config.yaml
d_model: 320
activation: "quick_gelu"
rope_base: 1840.0
rope_fraction: 1.0
tie_embeddings: false
lr_mult_up: 0.81
warmup_steps: 405
dataset: "wikipedia_en"
Each number is 200 + 30 x the weight over its row's rms, rounded and kept within 0 to 999. Layers, rows and columns count from 0. The size before them is the row's rms in percent of the matrix's.

# layer 4 MLP down, 320x1280, rms 0.037, rows 214-319, columns 640-703
096,207,210,206,204,147,135,202,205,237,249,242,198,213,200,208,189,181,192,220,248,176,202,250,217,244,226,234,238,271,158,182,225,221,126,191,258,185,215,185,164,212,180,187,169,192,167,201,199,149,194,211,299,215,211,203,183,216,235,168,217,192,183,227,183
103,170,200,136,205,219,186,158,196,206,156,205,215,154,231,191,237,246,168,197,172,225,223,177,192,207,196,193,232,205,189,196,228,185,198,205,190,193,198,180,183,149,179,217,160,185,181,202,208,183,223,187,197,184,183,150,159,192,255,167,242,225,196,143,190
104,225,251,115,200,89,137,257,179,167,119,196,243,195,221,245,195,206,228,136,218,241,217,198,180,210,248,209,223,168,237,171,174,196,192,208,231,185,171,206,190,186,160,158,179,197,189,249,230,247,243,194,186,196,205,215,228,165,195,177,231,168,195,185,185
106,187,186,191,245,213,211,262,187,173,268,174,212,173,187,207,225,217,167,163,238,181,252,216,225,201,168,146,164,191,181,208,195,203,208,188,162,172,160,219,219,210,145,203,155,185,228,220,208,203,238,209,183,178,221,225,201,151,204,182,194,153,208,222,239
104,227,167,200,169,220,207,218,188,221,220,142,196,232,263,245,188,199,201,190,223,210,223,206,213,197,178,255,174,249,280,182,243,171,214,240,199,202,241,167,169,175,168,208,182,231,202,208,202,240,210,196,188,244,157,195,213,190,180,274,235,212,209,217,203
093,178,235,182,161,192,198,206,212,185,217,168,148,225,194,234,225,192,211,182,156,213,159,198,222,202,248,213,238,221,201,232,217,172,220,233,184,183,185,191,181,182,201,196,179,208,218,237,231,224,186,232,153,186,232,177,191,173,180,240,234,240,173,206,165
110,235,226,194,239,214,179,132,221,214,204,208,221,196,213,225,166,242,191,227,219,240,225,212,222,187,203,169,196,217,182,207,195,199,241,218,170,212,199,170,221,243,162,192,238,167,207,167,236,182,196,202,196,198,221,164,161,150,190,152,231,170,192,223,218
099,213,194,244,205,212,221,181,197,203,299,172,163,195,179,236,213,189,197,206,182,222,196,230,203,254,170,205,183,164,259,250,247,216,221,188,181,207,214,188,133,199,204,210,221,207,207,175,224,221,194,268,222,162,203,253,274,159,150,256,179,185,202,196,198
096,187,229,236,249,198,188,176,240,134,159,217,244,206,151,178,154,235,197,142,176,227,191,209,200,198,173,207,171,196,228,190,187,163,205,195,197,197,204,179,223,160,184,187,217,205,203,175,187,200,236,155,244,244,185,236,160,162,221,191,187,171,199,115,183
097,188,195,225,196,149,189,190,170,322,182,206,237,213,155,153,210,147,208,146,216,193,166,257,247,176,235,201,187,202,216,246,168,188,212,192,245,166,149,181,270,271,218,157,193,239,182,188,257,198,197,220,228,194,209,165,162,175,213,171,172,172,216,186,229
101,265,202,207,137,168,238,237,148,200,178,219,193,191,194,198,205,195,182,152,213,189,165,174,259,235,171,196,234,170,154,201,207,210,186,228,194,255,207,156,202,187,213,188,213,177,174,217,188,232,221,202,224,202,244,219,213,248,174,190,233,265,176,209,182
113,197,194,194,168,191,203,216,187,176,176,158,203,185,203,190,190,250,234,184,214,138,194,226,251,226,191,205,140,240,208,173,167,192,161,183,193,231,243,241,178,206,221,194,186,217,196,196,234,197,224,183,273,200,219,196,150,235,192,165,230,218,178,180,203
099,205,216,174,254,194,199,209,145,168,233,225,196,220,251,160,187,155,209,197,197,217,150,199,268,210,215,203,181,212,165,203,202,217,223,210,155,194,129,183,184,195,213,186,144,177,195,214,188,165,187,247,166,201,173,179,238,168,225,235,213,209,215,202,231
099,166,274,179,205,215,224,170,230,152,236,230,221,235,180,214,242,188,238,149,183,205,145,219,168,282,211,239,206,196,196,190,159,236,196,231,191,187,190,225,273,275,194,216,151,205,268,200,186,222,192,201,178,188,174,240,180,211,208,210,186,264,215,146,191
101,136,196,180,189,197,218,187,168,168,254,218,228,218,173,199,227,240,222,239,186,192,212,245,213,165,202,232,249,128,185,214,225,166,171,191,200,190,225,269,209,197,266,198,173,241,247,184,143,216,224,193,241,185,188,202,195,193,141,198,217,206,170,173,242
102,220,136,193,149,193,216,195,132,192,216,206,187,207,208,251,193,208,232,191,245,250,229,192,226,208,254,196,217,181,183,231,210,202,158,221,167,232,175,220,198,232,280,219,252,228,244,189,205,194,188,195,194,276,211,228,200,205,153,213,190,173,219,238,179
102,148,224,212,139,177,186,225,242,212,200,251,192,203,149,155,201,207,189,184,207,146,175,213,222,189,198,188,185,190,198,210,208,198,239,245,210,231,179,208,224,230,202,246,217,148,226,175,231,188,201,258,200,196,229,209,188,167,240,176,171,189,232,191,203
098,209,193,281,257,195,213,207,200,196,230,202,210,246,237,183,215,182,148,206,198,168,169,195,233,227,193,211,239,218,182,171,215,163,123,170,223,251,231,137,156,188,202,212,221,202,225,191,282,190,229,266,208,196,244,263,204,190,200,223,216,152,164,262,198
097,155,223,197,197,202,202,237,216,222,183,179,185,169,182,211,210,169,243,220,201,197,138,212,187,187,174,186,142,216,196,176,216,216,187,211,211,161,188,194,205,189,173,160,154,213,142,206,209,190,239,193,156,252,290,219,162,214,241,234,208,242,210,127,197
104,172,242,222,192,181,192,220,198,224,260,236,179,210,184,191,216,171,213,230,209,219,195,175,234,185,169,229,185,222,170,173,213,191,233,223,192,147,239,196,261,221,161,198,209,264,219,218,225,167,215,200,228,216,189,209,168,207,176,216,215,210,213,207,178
096,219,209,226,189,176,173,165,197,181,191,178,168,202,181,259,210,166,184,245,177,185,274,221,201,210,217,199,154,192,99,239,163,176,192,203,188,217,204,212,212,232,257,197,252,199,176,158,200,248,200,200,126,221,209,172,168,161,161,128,237,183,224,193,195
105,166,190,172,150,260,191,231,176,157,191,271,195,262,212,207,208,230,181,192,182,215,183,200,216,225,182,150,168,203,215,218,226,184,181,242,202,220,209,200,209,236,215,214,256,193,206,202,196,207,174,195,146,201,264,180,238,207,202,180,230,256,172,191,170
100,148,192,193,225,242,199,226,198,205,187,219,190,272,175,212,174,166,209,192,256,216,253,222,209,178,187,228,172,221,207,153,212,197,227,208,217,229,279,216,180,203,222,261,213,205,203,191,218,213,183,187,193,205,204,213,166,135,124,241,207,209,195,223,268
098,162,196,253,226,249,183,159,233,266,189,200,156,202,255,226,212,195,201,162,177,130,191,210,225,206,213,214,197,216,182,250,177,195,211,191,227,158,234,191,198,196,172,215,197,231,217,235,239,230,216,192,211,197,223,241,137,254,199,204,215,186,174,192,241
092,216,189,198,199,218,204,198,169,216,148,196,216,198,188,194,195,180,192,247,209,197,248,166,239,189,240,255,227,261,206,227,227,194,219,185,143,263,165,186,224,239,203,215,239,170,220,138,213,169,196,210,187,119,161,181,191,185,231,200,167,196,222,204,141
101,213,227,151,189,212,166,181,214,190,212,239,208,209,220,143,200,195,185,179,268,227,211,172,211,174,223,196,247,148,169,180,192,231,213,193,232,247,250,213,216,215,212,189,157,207,174,145,184,172,181,177,200,196,163,217,167,194,192,189,158,224,219,185,246
092,238,196,175,214,190,245,158,177,173,223,239,151,242,173,199,232,182,196,171,193,156,185,197,182,226,170,230,267,196,258,218,214,249,180,219,186,203,184,183,215,225,185,214,222,248,209,186,188,203,199,232,211,242,190,171,231,231,171,152,203,257,189,236,174
099,208,231,195,209,223,208,155,184,227,212,179,171,198,189,185,229,138,198,183,211,172,261,185,242,158,192,159,200,203,207,223,214,204,229,245,176,200,184,209,228,185,166,209,136,229,223,197,231,185,204,282,189,189,160,145,174,173,169,197,194,137,216,189,205
096,231,161,228,159,196,198,198,109,167,196,242,255,192,176,221,182,182,209,211,212,217,185,215,197,164,223,161,188,168,194,190,188,211,176,190,171,191,187,222,228,200,170,178,206,184,195,157,203,158,157,187,191,224,109,196,184,196,258,206,164,146,220,197,189
096,221,225,213,243,248,211,231,218,171,208,207,233,170,169,178,188,191,205,226,199,146,165,161,174,145,170,186,163,150,207,150,234,149,194,255,195,252,213,194,187,222,219,219,171,197,236,207,203,183,195,161,252,195,204,202,159,178,194,203,182,152,212,178,217
115,208,164,214,193,292,227,235,184,139,169,224,188,162,211,222,198,188,205,173,183,181,197,149,198,212,218,238,198,169,212,202,176,208,191,187,199,240,169,236,141,156,234,177,186,189,187,199,205,214,169,178,199,173,239,204,174,162,228,163,186,176,185,186,179
100,183,247,189,186,233,186,204,205,204,192,199,194,171,191,220,211,129,195,171,243,168,228,161,145,157,210,164,202,164,196,193,184,161,153,214,144,263,201,184,190,176,247,179,277,230,171,196,190,212,239,176,177,183,217,224,255,186,209,207,196,140,180,181,185
097,192,209,220,197,229,202,220,190,234,221,196,192,204,279,222,187,207,173,223,164,197,204,198,233,189,220,267,187,202,200,181,228,177,182,208,179,158,212,238,216,198,190,186,220,143,209,192,241,247,177,217,151,239,141,176,192,227,172,207,204,184,277,183,200
096,216,241,181,203,248,188,195,161,205,152,199,206,234,171,238,187,174,244,170,225,215,175,182,193,295,187,225,188,212,155,193,213,216,189,239,178,232,183,146,182,233,202,133,176,210,172,200,192,174,193,175,209,170,198,212,107,122,187,207,254,154,190,215,188
102,221,212,204,216,197,221,258,285,256,215,203,156,236,157,215,222,186,226,174,161,194,188,173,157,233,260,216,169,240,129,218,229,216,221,188,164,172,185,196,196,190,137,219,210,209,166,251,209,189,196,225,133,203,180,200,227,253,177,191,196,167,200,201,189
102,231,227,219,178,177,194,140,221,208,210,194,226,233,179,182,173,208,199,219,222,206,155,208,186,199,182,169,275,164,175,194,224,149,195,143,181,183,217,199,170,186,205,206,221,192,287,186,221,176,171,222,165,214,207,117,169,264,205,148,192,209,248,209,285
101,240,217,243,177,203,170,196,243,139,189,184,202,138,194,160,214,230,244,187,219,208,154,183,204,179,186,161,149,209,171,180,168,199,179,210,172,219,174,221,216,165,188,159,232,174,268,228,214,183,205,223,211,233,161,213,182,216,244,168,226,227,145,184,210
100,209,206,235,217,213,238,233,174,211,171,218,206,211,268,175,204,154,161,205,189,208,240,177,209,226,219,201,207,234,178,227,217,172,209,150,212,193,200,209,223,178,185,214,200,227,183,217,216,209,229,216,241,220,264,171,192,181,259,178,188,230,222,215,231
101,228,239,144,234,187,204,207,168,208,194,250,213,185,200,206,217,242,201,246,176,182,185,204,210,194,217,240,174,159,184,161,194,164,192,180,232,204,174,208,223,159,207,236,212,187,199,195,160,203,153,161,188,209,158,209,177,222,128,202,176,226,179,163,244
098,210,240,161,192,177,171,187,180,219,215,219,225,202,141,167,194,196,226,234,184,228,224,225,188,216,207,143,225,193,213,199,194,258,160,206,260,218,222,224,265,220,239,205,189,176,216,124,206,163,209,213,179,176,163,199,204,171,171,208,164,233,241,199,176
097,176,236,196,198,215,100,140,185,280,187,189,236,188,236,213,180,204,234,205,183,127,188,203,184,223,203,219,175,202,144,211,195,238,187,189,195,216,238,183,212,249,174,226,193,196,230,164,210,179,210,222,192,133,212,268,237,226,199,211,190,174,248,189,178
101,170,236,208,194,248,225,192,141,179,203,194,169,228,195,191,199,209,201,158,179,197,243,222,180,144,177,214,227,179,201,179,212,147,245,228,192,175,230,227,194,120,228,186,221,183,156,251,186,200,170,166,190,193,211,244,207,226,192,231,181,250,212,207,149
097,218,168,187,239,232,197,137,215,211,180,122,177,226,210,265,208,233,224,164,172,169,195,171,197,156,230,244,251,190,193,170,231,180,229,196,258,172,253,182,144,155,210,196,162,213,203,249,181,221,205,235,187,189,236,208,245,216,159,260,229,151,138,257,203
102,238,196,261,260,199,220,230,201,220,196,163,209,208,202,221,211,192,157,220,190,216,165,245,204,208,190,164,162,233,200,181,228,214,172,195,187,177,170,250,211,212,140,246,185,192,148,185,199,182,165,203,200,208,206,158,176,214,220,207,191,173,178,166,227
099,182,215,136,191,192,223,234,198,206,153,202,172,222,234,202,190,202,196,218,229,257,204,217,214,245,232,156,234,194,208,234,155,196,201,190,198,161,206,174,216,165,231,189,169,202,192,206,231,189,206,198,210,141,184,233,207,199,221,242,161,177,207,215,162
100,183,174,216,214,181,203,197,168,284,275,277,215,201,229,199,198,170,196,229,218,190,196,186,207,186,199,182,194,193,210,159,175,223,176,156,204,214,208,186,181,189,230,157,174,179,203,218,232,202,147,204,260,230,177,169,167,164,187,168,170,251,218,182,222
094,190,226,211,197,195,238,210,160,234,184,246,237,189,202,178,216,153,163,216,229,221,231,270,246,205,176,179,237,206,212,199,174,281,180,182,202,274,256,201,191,179,224,173,139,229,181,255,207,191,175,184,185,200,208,178,235,207,204,185,197,192,147,194,215
095,178,197,178,132,186,242,216,157,218,193,209,166,207,253,217,190,164,175,225,205,161,214,202,207,197,217,210,248,162,180,205,179,196,199,197,244,202,218,305,215,162,217,195,197,198,185,182,222,223,122,141,197,188,226,191,162,226,211,212,191,198,187,204,150
099,157,205,193,228,144,219,159,187,197,203,156,218,197,196,207,175,183,214,177,168,195,177,175,216,177,183,162,168,172,242,192,135,182,248,207,229,222,185,193,213,201,221,208,204,261,201,201,225,186,209,223,199,245,205,235,188,216,224,243,170,217,171,263,208
097,193,199,187,196,260,192,199,168,185,185,191,199,221,226,175,199,181,135,189,179,200,177,206,223,263,249,270,188,200,180,216,211,231,175,198,220,241,220,218,160,161,215,181,177,173,188,174,185,211,195,201,203,169,197,189,191,175,224,164,199,232,207,234,183
101,188,189,227,171,228,235,170,220,199,210,174,226,238,199,217,182,221,242,148,164,222,136,220,213,207,271,222,236,195,254,260,200,229,195,235,174,200,262,225,175,250,168,173,223,211,200,201,260,154,209,158,187,242,219,210,230,234,209,193,173,215,242,191,244
095,209,179,196,194,196,191,152,186,192,184,249,192,215,222,175,218,140,199,181,171,247,174,175,155,190,235,194,210,189,255,198,171,163,250,150,221,207,162,216,223,192,211,201,220,235,193,227,182,231,179,211,207,177,179,274,223,217,193,224,129,146,198,258,168
099,193,208,157,194,219,186,200,127,227,231,218,166,252,155,198,208,231,192,226,183,169,197,237,170,179,181,181,198,189,208,198,225,208,242,226,212,194,190,112,169,183,191,195,208,252,208,221,240,180,192,161,207,186,281,184,262,246,202,225,206,121,173,215,190
100,242,143,184,164,166,195,178,259,209,185,197,206,156,206,234,191,173,210,188,176,171,255,234,202,162,126,234,190,170,187,205,240,220,181,217,189,143,214,218,202,201,222,216,223,227,195,231,209,225,230,220,199,221,234,198,211,191,180,136,205,152,236,223,209
101,255,183,194,242,215,175,240,221,192,191,166,178,220,188,220,158,237,202,203,163,159,186,245,223,260,237,223,208,165,181,205,195,234,234,206,226,253,185,190,193,185,206,206,191,226,152,178,219,213,227,184,183,182,207,209,144,227,210,235,219,211,212,157,216
100,217,184,228,244,203,225,227,251,256,169,273,239,237,185,185,224,186,209,189,193,179,257,223,167,171,176,204,202,175,221,195,145,214,206,171,268,206,220,264,231,202,249,205,193,184,135,218,210,162,187,198,198,217,180,211,209,230,199,240,206,211,148,176,184
102,196,241,163,259,206,198,214,194,189,195,204,168,206,190,272,158,196,215,171,197,217,214,152,137,219,172,219,252,222,238,174,192,179,194,164,164,173,165,250,149,219,218,176,199,188,185,226,218,230,198,187,168,218,198,213,165,217,211,168,212,185,150,166,203
101,249,222,202,193,211,228,211,158,231,262,224,216,221,209,183,205,230,217,284,191,178,241,204,230,166,179,193,218,167,202,191,176,214,204,148,198,203,198,219,167,198,178,169,193,186,207,220,183,207,192,189,203,198,244,202,232,175,299,199,207,160,168,195,219
099,185,170,159,238,171,214,192,231,191,224,190,204,165,175,246,219,227,220,254,266,178,228,232,220,188,246,229,234,183,163,109,210,219,221,210,220,285,225,171,214,199,238,141,213,193,189,192,243,207,153,176,157,169,184,221,189,136,213,163,211,158,225,232,187
101,210,169,206,186,200,196,180,246,203,156,205,203,177,224,208,224,178,175,172,161,194,212,223,227,186,168,263,162,223,219,241,213,218,183,220,202,219,191,182,210,194,170,191,199,197,201,209,208,158,223,268,196,251,158,142,216,242,204,199,214,199,185,219,161
105,165,216,197,219,158,181,206,253,201,190,161,217,214,229,213,197,143,257,177,192,177,212,207,219,205,210,235,199,199,165,235,200,172,193,235,213,211,216,193,206,202,219,176,222,193,156,185,218,173,195,170,200,208,209,266,196,176,200,210,215,218,178,164,211
104,159,214,201,227,181,177,207,221,203,165,139,215,216,203,212,200,117,204,176,214,249,217,182,183,223,182,264,234,180,278,191,160,229,210,204,215,204,198,187,230,224,160,246,174,193,217,224,218,195,159,191,198,201,199,226,241,208,212,241,192,165,264,218,179
100,188,261,202,216,174,194,196,174,273,172,219,240,210,233,187,184,187,167,226,210,196,183,145,175,204,238,194,217,157,175,182,195,205,164,209,236,191,199,175,236,188,209,180,159,235,253,216,187,177,216,192,190,189,233,135,150,179,202,152,139,179,200,146,240
102,212,194,202,222,202,170,200,244,222,204,213,194,171,191,133,147,226,232,184,178,201,210,202,168,175,212,172,186,247,180,204,184,191,217,183,227,167,209,202,219,184,144,227,192,232,211,205,182,153,176,217,168,190,267,182,227,224,156,198,186,231,211,209,205
101,134,183,175,223,176,185,222,218,192,175,224,158,175,153,219,164,245,211,245,217,244,226,166,177,237,233,196,217,232,232,164,183,223,179,177,157,214,168,229,193,188,203,213,225,228,257,176,213,245,212,243,220,237,209,216,239,202,177,136,191,220,206,228,232
101,236,229,196,201,232,162,170,185,203,183,266,203,193,170,237,194,217,220,131,187,226,213,255,210,234,180,200,255,218,189,191,197,242,225,217,228,205,181,227,183,162,161,234,195,214,234,169,194,197,232,193,203,163,194,181,216,109,219,145,213,150,158,179,219
097,213,210,209,176,231,212,208,182,220,145,160,163,218,186,209,198,192,211,201,220,237,215,203,162,178,164,250,192,172,217,208,176,187,232,238,205,163,215,216,197,217,204,199,253,180,177,197,192,180,161,207,203,248,216,224,218,201,199,231,243,158,159,212,144
097,178,168,185,219,257,190,204,149,211,303,204,191,182,163,220,189,266,196,196,170,190,237,165,235,226,180,166,235,153,175,171,201,157,208,220,179,115,190,216,229,179,199,210,214,196,219,224,223,219,205,186,182,193,251,164,229,217,184,186,211,221,189,251,183
106,180,209,213,221,225,195,232,191,183,202,150,216,236,207,201,167,212,243,202,224,200,194,169,194,222,199,155,265,233,183,216,260,172,164,169,223,195,194,219,189,141,176,181,178,230,212,173,216,193,177,158,186,170,148,127,197,269,170,154,170,218,220,200,247
096,201,213,180,233,218,252,175,190,165,194,195,241,186,225,205,123,194,217,203,191,172,213,172,157,249,190,159,204,226,230,225,174,235,143,128,169,186,186,230,175,210,160,205,249,194,182,190,232,236,220,203,196,153,143,230,246,265,268,192,177,153,228,196,166
099,185,152,161,194,171,215,227,176,273,204,133,231,236,210,195,215,201,183,159,244,202,182,198,218,214,194,189,224,181,177,215,224,206,198,197,178,183,214,163,153,158,203,201,199,167,184,179,183,228,202,177,202,192,145,207,152,194,222,211,251,177,166,181,213
100,195,184,206,210,230,193,219,251,205,148,216,205,174,199,219,242,158,243,203,174,193,156,193,206,170,230,236,289,225,132,207,184,189,242,170,210,249,215,211,187,201,228,231,140,212,181,219,207,172,191,164,171,220,194,164,186,227,165,223,234,196,173,195,195
098,187,198,230,188,227,177,207,190,236,218,221,185,222,261,205,162,175,203,158,208,169,250,248,218,214,243,243,183,193,177,206,226,160,187,238,245,222,195,152,242,198,230,216,224,201,164,195,186,205,180,206,187,219,221,187,256,200,217,212,210,231,234,212,195
095,217,171,153,191,206,214,266,195,227,129,185,197,234,229,234,195,198,261,208,223,213,141,174,184,191,247,218,175,181,259,199,188,187,144,191,220,184,162,287,215,219,187,241,234,226,167,220,239,225,218,140,170,201,185,171,179,266,170,228,253,193,224,212,207
096,202,238,255,120,225,167,192,189,259,178,188,181,210,287,245,205,178,190,189,231,187,238,165,257,190,173,196,231,210,213,146,206,195,239,217,228,216,235,189,192,205,132,202,194,213,175,194,203,194,191,202,216,229,265,140,248,200,158,250,186,187,231,219,167
103,171,223,196,231,195,189,222,179,244,125,220,172,227,178,189,182,193,163,173,209,206,248,237,222,248,159,198,199,248,162,129,174,247,224,183,213,169,183,178,159,207,170,217,207,174,211,217,267,250,219,185,226,208,158,189,215,177,205,190,250,210,131,169,167
096,201,217,193,234,172,196,184,243,238,222,244,184,183,182,204,219,170,198,159,173,197,284,179,187,221,179,171,198,220,199,147,144,197,176,200,206,223,204,184,214,148,197,232,157,151,193,215,165,217,228,210,200,197,248,183,226,145,216,171,178,130,162,278,195
100,178,170,188,192,200,203,217,197,204,196,193,169,196,190,183,183,208,190,204,131,204,172,160,186,162,201,212,168,176,248,156,215,178,185,244,222,148,285,239,224,193,185,202,189,220,235,220,171,199,172,252,204,187,146,179,187,178,167,183,203,225,144,192,224
106,207,182,191,217,224,138,234,219,176,165,123,203,177,242,172,207,168,211,177,241,168,196,212,188,176,181,183,173,188,222,217,205,177,218,197,190,219,135,195,169,185,191,216,260,200,221,225,192,181,199,181,171,245,255,179,188,225,234,171,210,182,200,202,192
102,224,237,156,110,225,188,168,189,188,164,235,212,184,209,152,146,204,181,210,191,228,150,177,183,150,211,140,174,204,197,169,225,199,166,174,168,211,183,174,209,260,135,209,173,197,183,173,178,201,192,224,177,174,185,143,164,243,251,236,184,274,234,104,195
099,202,239,216,196,184,225,175,245,252,192,175,179,154,200,164,183,188,203,204,197,195,240,233,216,172,168,157,204,253,224,176,198,204,217,174,210,135,226,159,263,249,178,226,197,203,207,177,223,203,230,202,207,239,223,182,178,241,200,208,205,181,204,201,186
093,215,190,197,232,227,174,219,226,228,179,190,236,197,169,196,167,210,232,169,254,225,159,172,203,266,160,250,202,209,199,140,179,221,201,162,211,159,123,181,222,208,230,171,256,172,177,194,169,177,187,215,179,160,221,151,260,205,275,212,177,213,228,201,184
091,256,169,237,206,162,213,187,217,220,231,203,211,213,186,192,194,193,187,194,188,228,215,215,185,186,259,212,242,156,156,207,225,179,182,163,206,221,195,244,213,228,189,195,171,156,288,198,211,185,199,226,239,225,165,191,181,178,161,182,171,241,247,187,220
101,198,212,205,187,236,223,218,237,169,168,171,232,222,202,185,130,143,200,226,181,213,171,247,207,233,191,186,216,153,111,217,187,182,180,184,192,216,250,199,184,211,227,177,215,202,223,230,197,215,211,215,195,204,170,214,190,169,167,149,221,220,172,199,191
102,192,196,198,204,184,188,213,199,246,181,216,172,217,265,206,186,182,152,176,198,178,207,198,223,200,218,209,179,255,173,244,178,180,207,223,255,178,253,211,262,175,146,222,258,195,134,190,204,208,180,121,205,208,205,187,204,267,244,219,232,184,235,198,191
102,211,158,197,145,200,272,181,225,198,213,216,145,233,188,204,232,175,152,238,203,222,226,250,187,182,220,225,212,245,193,208,193,197,179,178,189,194,229,212,183,192,194,155,177,165,181,232,143,171,231,221,198,197,196,207,128,211,220,177,216,167,205,196,218
096,177,210,228,190,201,243,203,153,203,194,234,269,224,207,228,244,229,156,214,208,221,232,205,197,202,187,215,193,171,221,155,184,211,161,181,197,194,259,214,241,294,160,204,187,89,161,213,222,177,223,173,255,220,191,149,192,168,206,195,151,178,197,184,212
102,201,207,252,231,148,251,158,212,178,213,221,235,192,147,207,208,255,169,145,179,222,229,192,175,202,143,139,235,221,194,238,167,175,220,228,200,203,156,111,186,189,182,195,239,206,170,159,181,196,206,252,223,295,234,211,272,265,142,209,215,197,210,191,179
095,209,185,236,222,246,183,148,184,215,225,198,220,196,172,214,199,175,166,177,227,209,198,188,174,231,189,232,250,228,237,185,192,191,291,164,229,173,243,159,196,262,147,246,187,171,232,237,206,208,211,204,184,190,197,161,162,157,194,176,250,228,180,212,160
140,234,246,196,219,203,206,202,205,260,201,237,245,235,224,191,193,214,215,214,208,245,229,222,207,195,269,170,185,201,178,188,175,213,165,176,249,228,214,191,214,220,215,229,205,196,176,204,172,178,192,235,205,167,146,218,203,217,187,236,178,230,251,240,216
099,137,214,184,207,232,192,199,228,211,185,184,180,205,250,213,205,205,209,169,206,214,206,219,206,219,183,220,156,224,175,160,221,178,259,222,188,187,221,194,243,185,230,268,178,214,168,186,181,175,183,192,261,182,277,170,230,220,205,218,214,200,199,173,199
100,150,135,202,246,176,190,209,164,218,210,214,219,184,209,188,250,223,172,205,193,171,184,190,204,218,117,182,220,157,258,212,200,187,199,273,238,213,186,180,204,227,237,225,203,184,155,195,215,240,195,195,180,188,181,216,202,176,170,175,145,253,234,212,174
099,169,209,208,197,189,211,268,187,239,141,220,235,263,240,192,218,230,180,179,193,132,176,209,252,208,180,179,242,261,149,233,215,248,188,170,192,196,204,190,190,210,202,135,214,181,154,213,220,197,159,193,167,192,198,225,211,256,206,253,165,207,242,193,229
098,145,206,203,225,199,207,207,144,191,191,151,186,129,198,166,189,189,195,168,196,162,249,201,179,158,172,184,187,166,222,158,203,164,228,218,221,222,200,196,138,213,178,240,248,170,208,176,204,275,215,205,202,191,166,234,198,184,237,239,168,182,194,168,206
106,186,217,166,185,171,176,210,198,226,201,198,236,189,183,204,202,197,236,173,266,167,245,216,155,189,232,173,182,231,195,194,154,211,255,185,189,215,202,222,224,244,168,202,198,211,237,226,220,157,217,181,136,199,194,190,215,253,189,176,213,268,203,162,243
096,191,205,217,238,170,234,187,190,232,142,223,195,189,191,189,221,219,167,173,159,209,257,212,231,165,192,171,177,163,235,218,179,270,156,172,176,204,190,188,199,217,196,183,249,222,164,225,247,234,210,231,247,170,162,224,203,289,197,212,161,172,213,218,251
098,222,168,206,214,213,233,162,240,219,109,203,148,210,215,189,144,169,203,208,182,164,199,220,225,256,185,218,167,215,197,226,213,184,187,250,180,201,262,145,192,153,180,195,196,194,181,161,224,183,212,192,199,170,236,204,140,197,217,218,206,210,215,165,208
104,226,214,201,220,180,192,157,208,209,282,259,206,190,204,143,238,230,215,212,224,220,195,255,182,226,222,201,220,214,179,181,196,171,207,221,229,229,251,203,226,216,182,216,225,203,235,182,183,219,194,201,235,182,171,176,171,248,162,139,178,201,223,196,187
097,224,230,210,196,122,200,169,171,266,222,208,200,212,242,181,198,222,146,174,195,176,184,162,171,199,218,195,235,227,136,236,172,209,128,218,231,184,210,242,225,176,164,161,171,223,219,176,198,195,235,171,177,225,120,212,197,176,173,144,137,172,203,177,191
104,214,193,216,217,227,119,188,122,183,211,220,151,222,182,206,173,164,240,180,200,224,206,220,179,225,216,255,201,206,176,186,187,166,226,236,209,210,178,181,199,225,191,208,205,156,187,189,231,216,157,167,175,173,185,170,231,165,218,158,205,162,251,208,183
099,190,186,137,205,160,233,251,193,176,191,175,169,261,204,179,213,234,146,234,229,208,246,218,219,194,221,199,229,200,201,218,201,161,174,178,220,198,197,211,160,228,212,220,215,207,200,129,204,230,273,164,222,209,174,181,210,172,248,196,207,179,214,180,227
116,198,206,198,183,198,202,199,198,143,182,190,164,235,234,202,192,192,190,189,186,184,150,143,185,186,185,293,234,145,180,205,215,189,225,219,194,250,194,203,180,182,222,141,174,245,177,218,220,201,149,193,201,215,183,186,185,161,187,186,226,198,212,177,185
099,208,196,195,145,173,167,195,156,202,181,169,244,159,266,190,225,196,194,212,162,207,213,230,171,184,186,240,117,167,225,204,187,197,187,187,206,208,198,207,206,138,207,195,218,168,232,186,191,202,146,170,199,198,234,203,178,169,199,245,210,188,190,229,184
103,230,152,206,259,200,227,200,158,221,190,276,265,246,211,235,218,237,217,233,215,189,168,151,234,174,175,226,197,180,234,202,206,202,199,206,249,144,199,181,198,182,201,212,192,198,244,275,217,232,159,189,204,186,223,270,206,187,260,203,219,235,177,237,217
101,288,179,224,209,231,156,195,259,153,227,229,223,177,213,241,168,242,258,223,223,125,209,202,214,201,210,202,159,127,165,191,222,219,180,172,208,200,213,176,245,179,231,156,211,194,173,217,201,154,186,186,188,193,252,212,246,256,222,223,172,194,228,198,216
098,217,234,189,240,214,220,209,159,226,196,159,222,170,146,182,211,213,183,210,124,234,214,211,200,223,220,250,223,206,179,139,182,220,156,246,167,208,228,172,164,198,199,215,194,203,189,191,215,142,174,204,253,179,212,208,218,203,105,229,172,153,172,162,229